Part of a small language model's weights.
Size: MLP 1024 tanh GELU, 10.7M parameters.
Architecture: LayerNorm before each block, learned positions, biases, tied embeddings.
Each number is 500 + 40 x the weight over its row's rms, rounded and kept within 0 to 999. Layers, rows and columns count from 0. Numbers have three digits each. The size before them is the row's rms in percent of the matrix's.

# layer 3 MLP down, 256x1024, rms 0.0727, rows 109-255, columns 768-831
099:569521488458497531554425476555446542481526512518511525518509441443507477483443486550493539486530521450509525534488544428533601498490490524551521509508445467434499558511499539532480509507553455
100:513461557460525443514573566492509532555499500530515484485472457526452493527518505452531499573532483477442465511506534462496500482499511500519477505530533506522525572483548553507511464501591529
101:413484514502537589453508467526538497474458569510521514455473531535581519473444444488530536500621548492504474468482546536494576567496433517434543521539498546552525483542613454514514532551484560
102:431537462458423510527543480519419527480508515512550496518512446479525491495464584546522445507492516510486504507483489545450429470504489461556511445480463516547489495413418425561529562491553501
099:499500449587523474511521512527460487500513483478428432512490493506453551600536482490502471537501465474564448437509484480561602575419490547494489470483493482472464425554501473443575562504529470
100:573535579464509501509507554477496466435520476522500471468458514580490511550528459523514551481496496561540544538501485452491504467483576492513496480512511471464504429458471511593505498536497496
101:502547500482493567572506521460487446504601441553488522522533558478571485478495514517460475459547482539577513489467522539453531618508568584508528515543472465445541495493508514390513493473510488
103:532483490530588470523568492548445530592538480485453520597502482509516502499541508512507527494506474496556460475435493483493532470499468553496541525549493500491447529506506506540523492492532500
098:517487499541481523491512525492564518528499515548475474548441478557551503474552472451508540511511475493504506514444510473497526507472494512529513466505513510524455482540501469497507599500492517
099:510532488443533472517447481466549502518501461509531530529478450522538495522492470559556493432553506547435474409529599414522518506505481512426529479509414500461551479623471566455571556554505513
099:505463487452521593518517460476455451453519504463565539476449567487547477423514584492497527515475520590464526521497505520572521489479500495505550545504551481564498452550510475553510543496466409
099:512519529457564459497492479541432580499476455504508501471493606486509469516454501525434499539474462415504540493517559459453576546544556481469551454550468552577464557460553526490438608438502516
099:521499475557439467517497484497497491474444430548496566438488460538447486496493521519486450544569488523476528535483575570542572498486486470481529533477503482464511510529517545430586498526497535
098:501534505551594486513501509410524507466542513556487517511570497493530510565472504459495438539570466414507514485428523477507533453548479510531557520435519513489481535499528500419504457462509405
102:523465535543538514511521596487522517505503548538512528488526394467558537425551481506495526558611526570499516418479514496485576524488482497452582459552557475466547462532499490453515522524488473
099:417547516429483487498562537531572466518445512562568460478478531449552447468533501491515472473509579462519512535525467522492445493498492507478488485494468500486467488464563492460530430489483616
101:443451488479570540437458506555443518485525519447519513478497501498465533461508472471544549455491498520469554477467460454528443480500511449495511510533487551513475563511507470546486497532513507
098:535500511416496537495452510503525502522484436474477503525503496419546528515500518499505504554522509529510518493556514555492470480534536464512454554458484399538481495506471587518517481512521480
100:495487502519524527470511424548525497506484529554538567550497560501567519486520515540511492503454458532569474538523534460460552530513547520488583483463471600485503518560554481443437442504438487
102:480533495535501513496506482493420413533509437493486499522491543481508517454423534466472472478466535569481533496543468480520439498530504444504558499443583455546489433609546505530523512500538503
101:511498558510361496487517531488442474484455451491499551511528513496501437461496512466529485509480517536440478452554550575551528476459453471531493482426481505507406497431487518478453416518572524
105:502489549508476545541491535476525510500434508504407444491499472511454529482520487507479412548563504475567515507540543428536431498484458565514551540507537466568475493449547432591462535484613456
098:471468531500511480605499492468477497473502535571421524425496559507493483480483491507425529496496458536541450508473474444490525515516509460455531535477512483518487512470488537492559560510433494
098:523532563467556483491513551519454527466500500456521536462474366505457514543463512530472491512435467487564549543513503507562569548571433567519433426505532480474491514419393498436556452518492501
099:513555477486486430501480484501492507510503426466501521482578451494421501458412494405498423469522492499499536474504556548465522543528486525517461517513510508580547510495521561423476519447434529
098:445474486514459478506543418505511464545489555476548466430483512448419566511563517519523438473490506488549500510477459529541552490504434463509470576521459525431516528508457555437492472526476510
104:522519562533477435495486432524541524530463517548457512445489469434527467578528470514509530470550544436448460507523517568452513525505511559487450511546473565557481520537427587508459510475490463
094:502568527525520585562400435466511512500509542511484482462519567459463546480489521579511523507483519433554484525504541497511513503477507537502505457508462521548493514448411537458507449492446536
101:454451499431560465562549433557500433521456478446531483508469490529501476475482486480458521540496492526473444528448489468501556472456459547491534549554447441610487483512573505501510464527570480
100:398459519542574455463484393548457614502484411465482475466497604550465414455505526497515511527515503421529495550465545528457470494448475484491392525529467541473472556464422471510533516493462527
104:516468563504438519487541469503513545523478490536581396505490556495539531491509496497486537492454529487554485444530520526546473443503548513579544472460486527490493525501539450458505468460468523
096:440490499481532475490488411466521553541506485469494532469577530449434467514467523509515526475480429563488483471600428555527538500412456527490485536471480473452561499436476492575547539517475515
100:479511519469470555501559534500457493504535451498551371426483418510517436555503562539514484404472458478500500514496539466540506560479528462503500516495506531481502481494433546576518494477513421
097:436469526497517492448498466451532517508509513518451493486489437506512543432528452464482465482519472531512498556471494460527461479594511574553468517505555508472525598506594497385513467520442612
100:498467450474538456590548537515530390494502459493463531436482523547483453537522562462479530495470481559498547472535492453458496499504549549429430512453505419461509527488530460495586515493511564
098:537540489460514517495494553538539464475489547477527459439490487526500477520574555448486473491476497465419525493470528503463499532494513511581499547464545461492453497503449609502522491526484508
101:538564465522390582519497568521528482486525504546455530440502525611468487461461539421499556453491516469435604507549539446559517452520460550458451572533546515519499505481500504446419468484551408
099:520554519530575457513543528506425465512519571474492493515560473509498507463498538491464532504510518442503578460513581464557595441470499542441511564450452485476519522494533476512504567478546438
104:463505498527479490502476424499483478489459447500436493595406519563560524446513517502514568443524536525481464502485530551449522470532443537528548468477469518508486544471496535517519554556411455
095:522560406518506471500523480510513494509490549493531613470540486524486474556466517562542478535545469464591469542537476496550519531503485512528520531529507482483555533536473539473498485522512467
097:553561446475468467506509554436446487497499549529484560425520421506458474546499506520501427521478509502506489563439447471486532468372499456524490532492497462491543550484516476492472438469534463
098:547485473535468535510511529525533512508526412515503453533548482509489501481568430472560504515428457513525524471543566518529530403431467487504498451493474553517471437469560462545540441452439464
101:517519512588417554417548476527488491449488430483434526493495521507449437507480513524441537507488564492511484604434559477527483451496452530630504432507502409535537462467493529448509479545492548
101:440513493505495460478495455543428487483473454473450556516485455545454514554499524541494492513463522511523562470518579485546490437511499490476464452501532479496507510467486443478474564456538526
099:503449514472523556507440645489550466482556475507470511546502507488492492480534489493537489449500466458509442469490542534522570470448440518522441531530473496529502527459489400475475531458587479
102:465509557496462550520530494482533430526527522512458541491512502446460461530466449499501498563525490564461409524495554520494562458482534508517470500403476481594487412540467515602524524536460479
104:584496447460503415481511456514504529461511496531602454537480414526471435537412485441478433404453490466472493431474550509470396477514558442476557554505534492461545478531462571484499418509506492
096:506458446551458436478579490553584517443461409509486539506504491509506472504455499510448476502520545550517450569577514482449427497512507533485516570495493485554515560528556426458456515498474517
102:531483525477487456537473518515580559460473534457490575527470561469542458574465516476526457527490499465442557428430580554464495481531573516511479518525528451542558494408462480491486457477538471
101:490553448482432493509436505554559532549510480577570536467469676498467518513462484483466455526467457531585438430445480490515473527490605478455516498459505486569474446525506508489540455456522488
097:550528444549432509529508538498454472498430430471471541526463441507434498500482485506554459509452504552436558502566393500492530529469485496496563522487478500498521547597520509556461501502459468
099:476533528567555473476429549498491548488486478466499450481456469504456524535443536487448506517452480536503509530506467410501475549504486527446484453457502446466505534555515518563469534501519483
103:507445452457530446528462415533432491518493459536476477540498459500494444568467493529550550506483503498520527527518523474518489477441448547516493442504480485553504507438538485525471438436504492
107:526505557496406534481470474507400478496494547468517476447478476447525439475535519560501451501491546503523496486433475514491532516498491528482521553494522577522513545498521513434429536486475442
097:464471507376533525461443426482497506509512547459440561586451483522557514557504464457472492481493445507610526527497498483462481500503503546532551508548542467517496499551479506469486527495505469
100:534460516494529450493493542536603481517502489500534463493504383462531482536514594514513464468470502537473447466501515478458467491424501543495589524538532528484558511518544534457433497475423545
102:448529498462491474512527459413563561503469467507498450455483478548545442495470553486467466392484519555461521493473582485545471570541432506526435440540593475413485496508516519584459457528431513
104:558508531522585536443544491520489424536522435493485497421481466537491482488505492467483512473495490480500532461580453501486511495508464455454360460513465508538509484522391517480489489509420504
104:482565611439483601564438488509466498483486456605492469501517522518478476540573551502568486448524530476485426519553491514559526526479497472447508461469612486504557543436489485509496554426518460
098:584499478494498459592506507537519479500516490583535500477497407475477536435512521563428513553540501495450511492546548548440481519476542507467560549449483542488489502451442493494486506484493469
101:468487527455489502503460548531450433449480527481482500561536540529483472529476533455525509489470450455457584485587453473469549567487462478462489509454521487490515431440509577616439487516561531
100:513525516528503466475487559494524462437456505495523441477477494513499435541477480480481501482504564557522554518457469490534552552479507423589534480465525521458520542512481475510526502489514426
096:513517441504535477535534457459503480444541448487485513430467458510523547493538493505544495526490485405438462482454552409470491524454501539468492488484445509503462569552498466481462492446482541
098:506482547452481458545501597506502558479482534581497487525509511527598479491502498435551476531578464516445520427523568446488521517552484511578546459469554533478547453493472449410523527448475465
100:483495430507459506497489500480520482489474486476533484455539540462448560562483434463499451433444440524470451471500528490514517523502498467548478484447456462512524412501477427495459545561490518
097:516493452492499538469488516489566548485496558427475508487551521441486512466566585498571561534502497484466515524554540432452542468481458494467482517471547478536491489500577516471522581452429507
095:550447479448508509534512406539559556482506501510508414458531531484493475587504440518486572525500454491470540452427528513460498547504485492412580464480503439475576552511470468531565503502527411
101:370532463500508528527553520518555524479544452416477488486540540501480556523412498511458481522540559487462449499484494545472511501508492497459470483501435524459502531500454505531530527553504464
101:500485463562425460511526525487505529562523569524467514498492558497518498462547512537496529353516444498508505475529510596468486556544481508535525490527483533493495502579528503454548500501449493
099:473521535493517574545460463577486558552534510536455509487447504499550549539483511525505537512508486477479447419521514428486479520547469612585496519572520508514462560489427439531507522459472493
100:505536487524487466478511415467490508556546459547508485480484509560493502513499560465565492507493525597559475422525483481541590466419513472539485473498484500472526472478606562455505452485548579
099:578419487504448484543447470509470530512490503521495503512520543489526501537489529484513466441505457495514446480516525467503470560513454482434482490434491467599507469479428427454512422483516505
102:517425465473472527482466498517455428502479528390567521477448488538451418523471469486462562546428475482556495502543490502479542545501599472496469473472491531596465424516583505483494483473488439
096:539511484548465554501508558463460470456461477516514459514467537482514422505509506489444550573536501570492449529527520555504488452460392472540487577408458482523553540524517481440603529441501487
096:448491489523413529486516482417437519515603441539422458576555504460503556431549559499529516465513451459532497474501446452431516499527527545448507532511490486585499482455495466535476451529459446
100:476511508469524518502543458518417537466560458568474466505519571505504436461506495534523483457456506517399482505461518492509502564442485515497458447554510475569527498547487532509459495475501443
099:603555477522493561496470550465530528485476577497507495507525531565504516454468449509463521505545487514483468462485448453481502451507490595460494460479499496475512565431506452570401482485550480
098:566518458490450551516561609463555464531496445508505508438487577505552527505522492536545537517527512524500428456471503505460476520522493479588478571527498543493473595446490518476496499535466383
098:472520489470560470531490466523578480516456546487476472465434573523464480487469470453468505502439456480475467519460497598493534488519472514477551391472433548443488567476501505539457542519544508
102:473512433505522503576452495528584455491486504496542481530517506446484403407513510512561527528483523458458543495503528548502574478448508559491493482515475493506517463424438511485447551529445539
095:450449523540445486480477392539468548531550457502482455500503508411503548486496442582480520469529462539467453509493484521575491432545492504579482492463503487491445441598516525490567494536521518
107:420441508482506500503536430530366499435461560459472487487505559490472503480467452429464485486465502489503550457571534462487502567447508470487483493486466454502476485456485501624412476464423533
101:509470484469494552497434492492504443458489506515464501513477594543552451464499515516475542522506525509527442479426503510570447510548524503451491430457630501465460555543577473526576510510504579
105:467453515513499517502577441385534499538559554526523470546490477401548617470498485562560456546469559479572476494519444548509556517546450517512534546515444507539518484458487494519548415553480504
100:425435429438541531546496455492479498468431452553479462516483474474443480466485465466491469566527493515506387493479470460464480478515567463440432486518565553493509539544470446460535500520474454
098:434476508462500506466510458485523545534451459496521477551467505508592512562535424453539543532476471520542467545498540461435501545539511485501475539562451568368530523514425550524496475561493566
097:527456477560426477505478414498517483443506525492467498485392495420473519591556534484416516558466441472532511512477472404484599515537500410533556499442522502494461526490457547466458507525484489
100:485473489453443461463538488595407504502477441507472534468436529457545473515514507495498568498552464463523555489529473567501465523430543521481508503481470520523481495601500515468543439534525526
097:514448450471461526497490481482560421498436462457496474492503432505469443496516501486481519509507504531519447531457493479437523497522470450588570440469535413521504425479578460490516523493453448
101:550503449501462535494581500510486524493481519443565442432493493509463510492519451514522500481548542552475494471477464487536466513485506603458524473470486427426523568522509503496523529515500473
098:528499528440560532537594519446557448549559493468546443530492532436495554423435541548547513511526496511518524509486423507427500474461554483566458496526506540504474466489555522484520542517528484
101:587488487472516492488486644511453448501437527467508538499472399418567485443545493525497434479543481486478530459483501495609546554493458569511514531515509465510518470450427491515527477485536504
097:494452527569482430532598420495516404542512486485446612487538537454530559601492545433451479530525502498507528443492489464514586457502449523489542484556472485502575464501499477431501488513548505
100:508473549439452512521454505598458490477495520523510498501523415505517490543454438506482451475589554501515488497489526524520589461532454502547553485500452491457537528484424533496468531535533517
098:513478454513515476484512525496510553516481479506422531515529503496530605489530462510549551425489482505524505414541480530499449490526494568555481464424490503521509495555483437539492533521477492
101:430495425496524488479501471527489464497505498580529507546478539477510531392586441533571511517511551503503439514453484539550530438445510451512505513473513501421445506532558509488499448479524468
102:451474598522473472491542510471514547523499505521496463493467492501559504538533533429507508487449481482500443466515469552470426531492467525538530524494476479508485502462542448515495468496458596
104:572472474523520419485601493461419500489515479461505506576499506471438497504455531520483554508489425534518476483450503455477485540425439492533593445491527465567475530499430472465491447524484529
096:501504481521454387500515544487436402467456466527471455516490496523508498488512513504529590598530476513488512589593541442510509488531526439462533458447448495439528505438530527543539539522483495
101:510519587462529462496438524481486534494478417463519440542478552499465534538473407452463562472511454532499520479477426490465480503504477476528436547500545442451472447517460562527550518467492592
099:494453491481528474470463462490560446465514521518499542520513566489512445478522481503498464522529559526474491484515517429513451425475499505503514566501546452422518489452535542497430569499502652
099:570475520515519462523599527456503533489532522528501485502494555517513532472559499506521519491483449524500543515462462450521498535521490558427453528522545517472507497447474500467440511483528447
099:504470449441534506466568501534436414550477532510486504553469540436540509517477563500509425502509529450473427514460503579519498455554458514485508513455438477522419481371463511525593563523489560
101:517379449510448537459445493497473424522465459549543501511501430461535557529469487529478464491414462496529462499514490473509560551425472497484477412571451491540495455488427504483462580484521520
096:487513403510496491494475476526453467482515545460454485492527524555530500460457524493471430474479430543522521473525556509497562488453506475493483526488472536435498498478521480542529565561451541
100:460488461474468517481537520510518570497475521536449472494483501513495518536508541473475523465566519507511498513441488459500488533508435483444516554415553490483465511506484486459515521525497499
102:487484450469521471459548557495522448552524542476535531517505501528463452475489549554492476445504535476468519522504473488528510495433480569487501497611520531548532518486518495517539548517537500
102:497459518530498466523553441548475534508464498510400426491473470523502529448512473539536452606549499460584515487524493497467471460491466478544511417443545540503421488497536471490547491457444466
099:486543452494503559520470446468525499511517500452492535482524476434509482549483503488491519496528493545508501466490532486481530528524506502475427506531582506487462474443490493436552472533495560
096:619470445448512501507497486395496459497470481417505448521418561439489581497536574531503459506555495563427550502525422426480523499504546495483573507556544461507502460513466475512569564556550529
100:521476455502565475538485545480545485521474481505484518437489440477484514474516495520542580481529519549586510485477474523459560497552467499489481533536487561472504478457530500457534518502547460
097:498447523424444511412544467503507492492521540470441473532553510543567504516480473524507449560413510522534492564462512540612453457440532563483478453516531489491548481521495523514497489506463503
097:577527462460551501556477497496529429470492537498591477469481468518589495433461479519498466545444465507508394528489488418501557482494424457488439463496501491494441511486472510528479453479466483
097:600556556443465524501490555534494528485455601488558452464543458445509501500487485495534556534552495505520568545476526500581514504526498510516507475574536489477508540513454531543494554528465544
103:507540548473530536466493474577445497524467428550512445534455429471502441510590489535470487531425450474398503515480542577493525479497456490432531473491491495586473546448471583506449504471484542
098:537581494587489461489491479544539468505533538555544542477586568493553534489472492532584461420514519553467479541432493426534411447461505498490429465431519477486525487550511501491502518541561629
099:445523481489481526514497496472544523490505496600534511465566466558502522578512502513517469511533538478531422445484528497507480518523513533487459481455476462492522476483439459592444498512432532
106:408473513519417565557478515516484408500505421435503569501499430537493459498594476440530543506500485489487464488482484471552478441472470512567479501527524472440522500485566494493503556468461538
099:493466432523454570485533507423580497532522495524492528460528547466484515536533489488529465549567498594464468471510515499454585502428517552449462464461525502519489526546437455465482517493427535
102:508524472523507480448472514454426441472485426467455485490449419476515544508486501497431501507460504458483602437514504514469446546492493426489541509506482453496506392604436556497517408472507489
098:572451495539508645511501419584530469484484530448544477563518521524533577549549531564508510517508469579451525518494396446512461450454504468485495437438484502437515488583426498569502496496486503
097:490465466533488506527461471515542525439476511510419496490476567507542560588486486488576539495512497455548503461482488474488480478536488526465557495493448457467483422584520564492444455570498521
101:510584526423461519507515515478562456467475512487473544473610590584541500490543452447519452587538526499490459524511498502487501492539573499610515540500427455534538472483553517623501462526507468
103:472543458479491544506536567505530507449501546490458513452470485540513424479547496505528513470453550568491435503470473533521466469556393508503517462553549487435533493528528565462529572519458489
094:420407521450519482485455513569556522480542527512521490487489564440464495454493467554499421546456520482489510429430557473453478401466516474501479424517545469486541492488528539336456529567474510
098:476532468542462518498546531556517529504530534509525497510516534509569478483477532591469542485465467549477483519472557390507465461517536457427433490437524479549549509473412493449495598493527444
097:419491496607572528517518477506508542456516496529395514580481541549508527449443472498526597462464515497486512432479515443555529465593478482447533494436503470528457537553467477493544468464518516
101:537484460528509494503554553455541514523501488469474538501495615484491514502514470525544460546528497508574414480500480454537535493427563474560556588441483526425463445507518552483450495546427355
100:470459495543586558556411521496580494528492542534484475465444503485512530569538507552505600460478494456524490475504418547499528545528509524431484464526517490573510502553537530499551451525512479
098:596576489492484472465366553520506455463418447522568501429461575472471565476455494438474485477551491490531526525562528408505518501513532500581473410477471482538432515489525585509523474441617475
103:502548478489468497523438456490528467498527391495519542501560536496525390497504508623520570485472477495497441528542603521498536480500537496484442514503523552505502571481543546556428388482435425
098:485487456512481541523473530492588536475542552464484450415472520582469469573537457467531521502504515532454513574524449496515521518475477470514489495520467508462488516463538525507455417493556521
102:526511569543442452504533498460517478519461496541504479555520423468527561406538548538502503470449505511546469463584483609499581546456506574546510444508491540591541513541580463419493461507477407
097:488472464429471466540449541520470502520471454458497499510484517565500456506421548530509528563429505520492510486451484492550548500516528435497487525488541479467464500448414475475481493473570524
101:466513531524549540452427507522495514434501486448449513541494541449506497533466483501545438527519601494537441515463477536506509512484525512507536489502533460540548453457545476393487502533484595
098:487548517528452505514519501516485435498475521560478462510466471476484482501479508490562511497471491499596511445525429579511481555444501482492507529458458535488502549472539446434533505491500488
100:472437447517478535497502482507486607487495512592506555524510423500539513441479602534538499544517510472518509491482556588513490518491493518457509439513456549447520480562443543539515489564530481
103:450503466458491541438542558494538462508529554501487482542490526516529503465426539531518513498505441524536506459500465485500557494556400475487528460406481521462460482455547468522577519459476507
101:497481489546532542548582479491526557520542525472511491503513505550480538526552493491605550554410493586522478513499517472462537485544521462425537483579473522482494464531524455482513518530399463
101:437537483549468511487590515517534465488541473569553546522475416509523515555529502477584510494445478544506491525599498576551440521509461522467490443501528496505519491519552471495555475469504505
100:520503518384515470544448506531457448532514498468515488501472554473541417564454455551479518427514477539485445456491491445557512474457533497525438530477472491486529470440509453517423496475463473
101:509521470446456459512513475519509516576505502523491500497521434525526476451508492557513510472516501451438506500548510434517437508420566478519455520527447499469518498468449461556477503514480425
098:500471419573501542459499467383565526483562578463464542539511482472468468445496499538501526499497482536495510521463487484481485489428469447488563487516551502565490500516661465543505477523452500
099:509498454517526514482501471556510452433514472481506447469533486554507517529442518507480510455469446545552527461509500477478537626494456522500481473476529494547476579494480467471547497526468552
105:486488509466461568545519475517505502447550503525524522557545519568517455397501509481517522522519537442470584544546527537423468501449469499493483556490509460463506550527492498532451462482505454
105:486562506518463616520507502453599484500513496488479505548526515574492469457471472556580460552501519505505461443430464462451456526450490467504494539462531453501487454479479508491553550475479526
103:419482527544450549457587488470482471468484548502465447501490502518480549518449473484453487508444510531554454502479571461498490480509435489472506526467508413549513487569485510470522475565533508